From a checkpoint of a small transformer trained on Wikipedia.
Size: width 256, 18.9M parameters.
Each number is 128 + 24 x the weight over the matrix's rms, rounded and kept within 0 to 255. Layers, rows and columns count from 0. Numbers have three digits each.

# down: layer 13 MLP down (transposed), 1024x256, rms 0.0645, rows 601-611, columns 128-255
# up: layer 13 MLP up, 1024x256, rms 0.163, rows 602-611, columns 128-255
down601:122111145128120118131145133138103131143108156116140127127122144127149130129128128119117121111147146122157142110126141121138144127125122136120130143126121134133133102138127117121117140112145126128138144127124134122130127139133114126139124137134127093138145125132143127148140151128134118111117131126094098119141100135117115131136116144145119125125141128120118127132135133138123125141134
up602:151135131133164125163160142132161120120103127115121118144116130134141113084112122089126144098145147099156120125122121150115133097140139126130130110134105115132134134117142131090137123157117126142133113127129122108096133127126104122125148125156120142118141107162163111120130115120142118119156128130138176103152157117126138130118131076141080122143143121143144149094144119103149121156159
down602:107142138137128129123131134129125158080107141129152116128108140121151119145152108123141130145148168143107160143122135121118120119142125126113148105087134125143135131097128157127117142125142159086114114094139141146118144120113130109127097089109105091132132165136150142134087126128126154150109091109130128129123127146135146138150151130126136121121114145103125145137110125136132114125122
up603:131162111155144131142095125116169105150079156149121132142130103115117172122111186146116118120107158168139174143144141151144072166100138123158161151123136123098141134121098109144130074111109128133109125141118080125116133120179100153131089081111134135130113105150145152096138117146124097139119139135121131150132152141171149144113111089080129133145110118144152116083088078150140154101129
down603:098113103115108107137138122132172091133130056139130094136149135120090140109124146086124146143126119130116126129130147119080083141128121139106126132144177105153146125189172164131088101082112149111167083106117109141142105138104140104126082148140093106117090143107131096127140177113126136128093164136123147125078153118183137107139121149110140105117149149124118157133116155158146111187117
up604:144118115107148180092084181155183112097106142144110141128170152087141118101125150099113176078154116128179073113161078181132141071155100129130061100184071133154109127159128139118125075171131157162195163129149086142159117108085117161079118135095118130165100175126124160209116082167144080164082115162190114126162113081193099067143156102102091137192147152170123048094098113099141105162158
down604:129071124064144125111107124166182145082144154165142163080179151088123084104151160091144194110158104124150050133199123174139181116156155119149098101183053105152087120198129080090139052076104110114184141111092129183132154154118134167025109107140141134117045145140130201193144127126121145124097114165126167109149086098157099054163138138057099111165177132101106049132047095145110086164085
up605:074105088074101132122166151146124123114161136134115155169179113093103133152138140108115124105107125139122116118136101165146212124099138142122127086142142089180165099132100198119119161153191143178155141128152127126170125112139062149138160142115146098138106081127100204169102039101125137124100160105098117095122137163135104102139158167135112142073133135158056130124110091065153157155126
down605:104066090091100129093113103194142105145134140126166168092137119150136120133125117132145125054106128100151101105134136040093151097165099105128176145077185119108171131144183162207132163143142143107113080114099160138080115186132128157152130136103177103098110142116096151068127165089108162144079109098165088087188146082088115140141116181141121126073153189153135138154164072144125143168104
up606:126135134124129156129106105119169119122129168131103083133118126126106107152138121110123098128106121123155144148097159124140143099137129122117134104141111126144147116116144148128144109130140135151101117116132148132112161111118115113139119143131112141085130117120132157131135170116155122116145134139126145174138106134117142126129130148130111098155122129145125099122140127097119103117142
down606:162131134139106119131153131133104165122138113131142158126124140120117125109136123140135164126139130167126113109155127126109115121121117137149134132117127112108155154114127117133145143131125129118115153127113120115110077131121125128136127152132109104141140121146131103121117122117116113128125133121155094120126135141129132126134126098130108117123127140114116130112131112140136124133120
up607:132117133140101114123151138135076154175132131116146135150157132143132110101138122076100095107091143112178156153089129197120104144143117165109133129159109138165112135148116096104169089163136114096077111137163127113143102127089148111174170144145123111125106154095152170119108103096130126103129110132150154137151140100126166114134093114158200113144147166133088152098141142152106124142159
down607:150111154155155166136127118111108117086150129136098099154078143116153164129092135163116132106133127116145116146108163075142111082118103090103114160138090114120150089150136097144136178125101132129131136118131107121125138151142153172152139163119119120143167146157158118127107129141133148103097140156114161115087112120129128153118113143104127155134154161159141154151115159119160132130124
up608:109115173077149098100158153113082113115151095106161127187181097170081095123103102090096119068131145137141135132102145101183074166136104139092122145176117121114098105110138160132170116138102080113148129119113166164151147178141080127105076104054145098138101085153108133143112106242061086170169173124162142160134135151193163193155106143127108112173192139149115110112132068138199103062151
down608:152112133126028088086125133103133133155118102131148117181103222152116137144095073117108124127086147143114126117202111149142109142120123115096095159167110151119144099134162138117139152140118058104084145142137165104086157083135094131115111100167104112066085143087120099136095129127120119098155101117162103109142196131136126131159129164152186092067138096070171140126174097203075130130145
up609:115139103120138094140129131100131166104134119130133126110158134140139130134130136134130134133159106124153137105121110121117157138156134120106132116165143107124136118124120124135141098108155132125124117126138102144118159117111139149149147130139133118123139118128109122130158130131105134131130130159115141136148143107135163139130133114116117135114149133137143104123114137105113143148120
down609:106102128123110164125153114132117119105149142151129127141117174107133149144118168125131145123120146143117117138138128133114123125119131152137144128096126116104115134134109126118104151124101109145118145133134137132100099122119112135115123143139128113127137094141158125146114133145154117124121134107106133124118129131110107144128119109118125142137113111148107146104154115137149115136137
up610:115108149143130127141161125193162054111140137105162134129067120124093104128101089138129135102123115116092104136091089110076116111106082099145154163171108108176120124146158077112195106147233071136102121066126110154175152121123121121103108145118135092113093085127166172122082092157166130094092162187142034118137119124162129168150106121094139103131170129216083165145167179093156151112157
down610:115157171151119155130093165096133170119156134088076183113120168141146109120078085145106119148123069093077131174127192136154147125115145105094106115113122139173138089122218105147128203083191131143167124144117166099090098098153181149148118187121124122097158163134190115119151158135096114092158155135103118065092116129086126117084110096162107126103105110069122173144103114126135168095088
up611:126067051129133118114107104167131098138124109080142099101121122174137108154112126097137113095098155135117101168128138104190144079166136148091071118141134102147157129175175117107126125108139122119087134188158090111129137135123126151130159133089050104133128124145175101152141134138101089119135133109192109110115113168161093125103170097081128111018150066157123119070093147082112097105105
down611:149053081076114192121137112130125102201116099098134161116153163092162172075169100147122125102141134153132136149094109140147126071135115133103166086114191157143160059152117181157094081125124128060126152120162121150181150162129154159104129159104071109145092097077177119107132103096128132152140089115154130141147098110196083114089172105186134080111177088128047108120112166159111169059116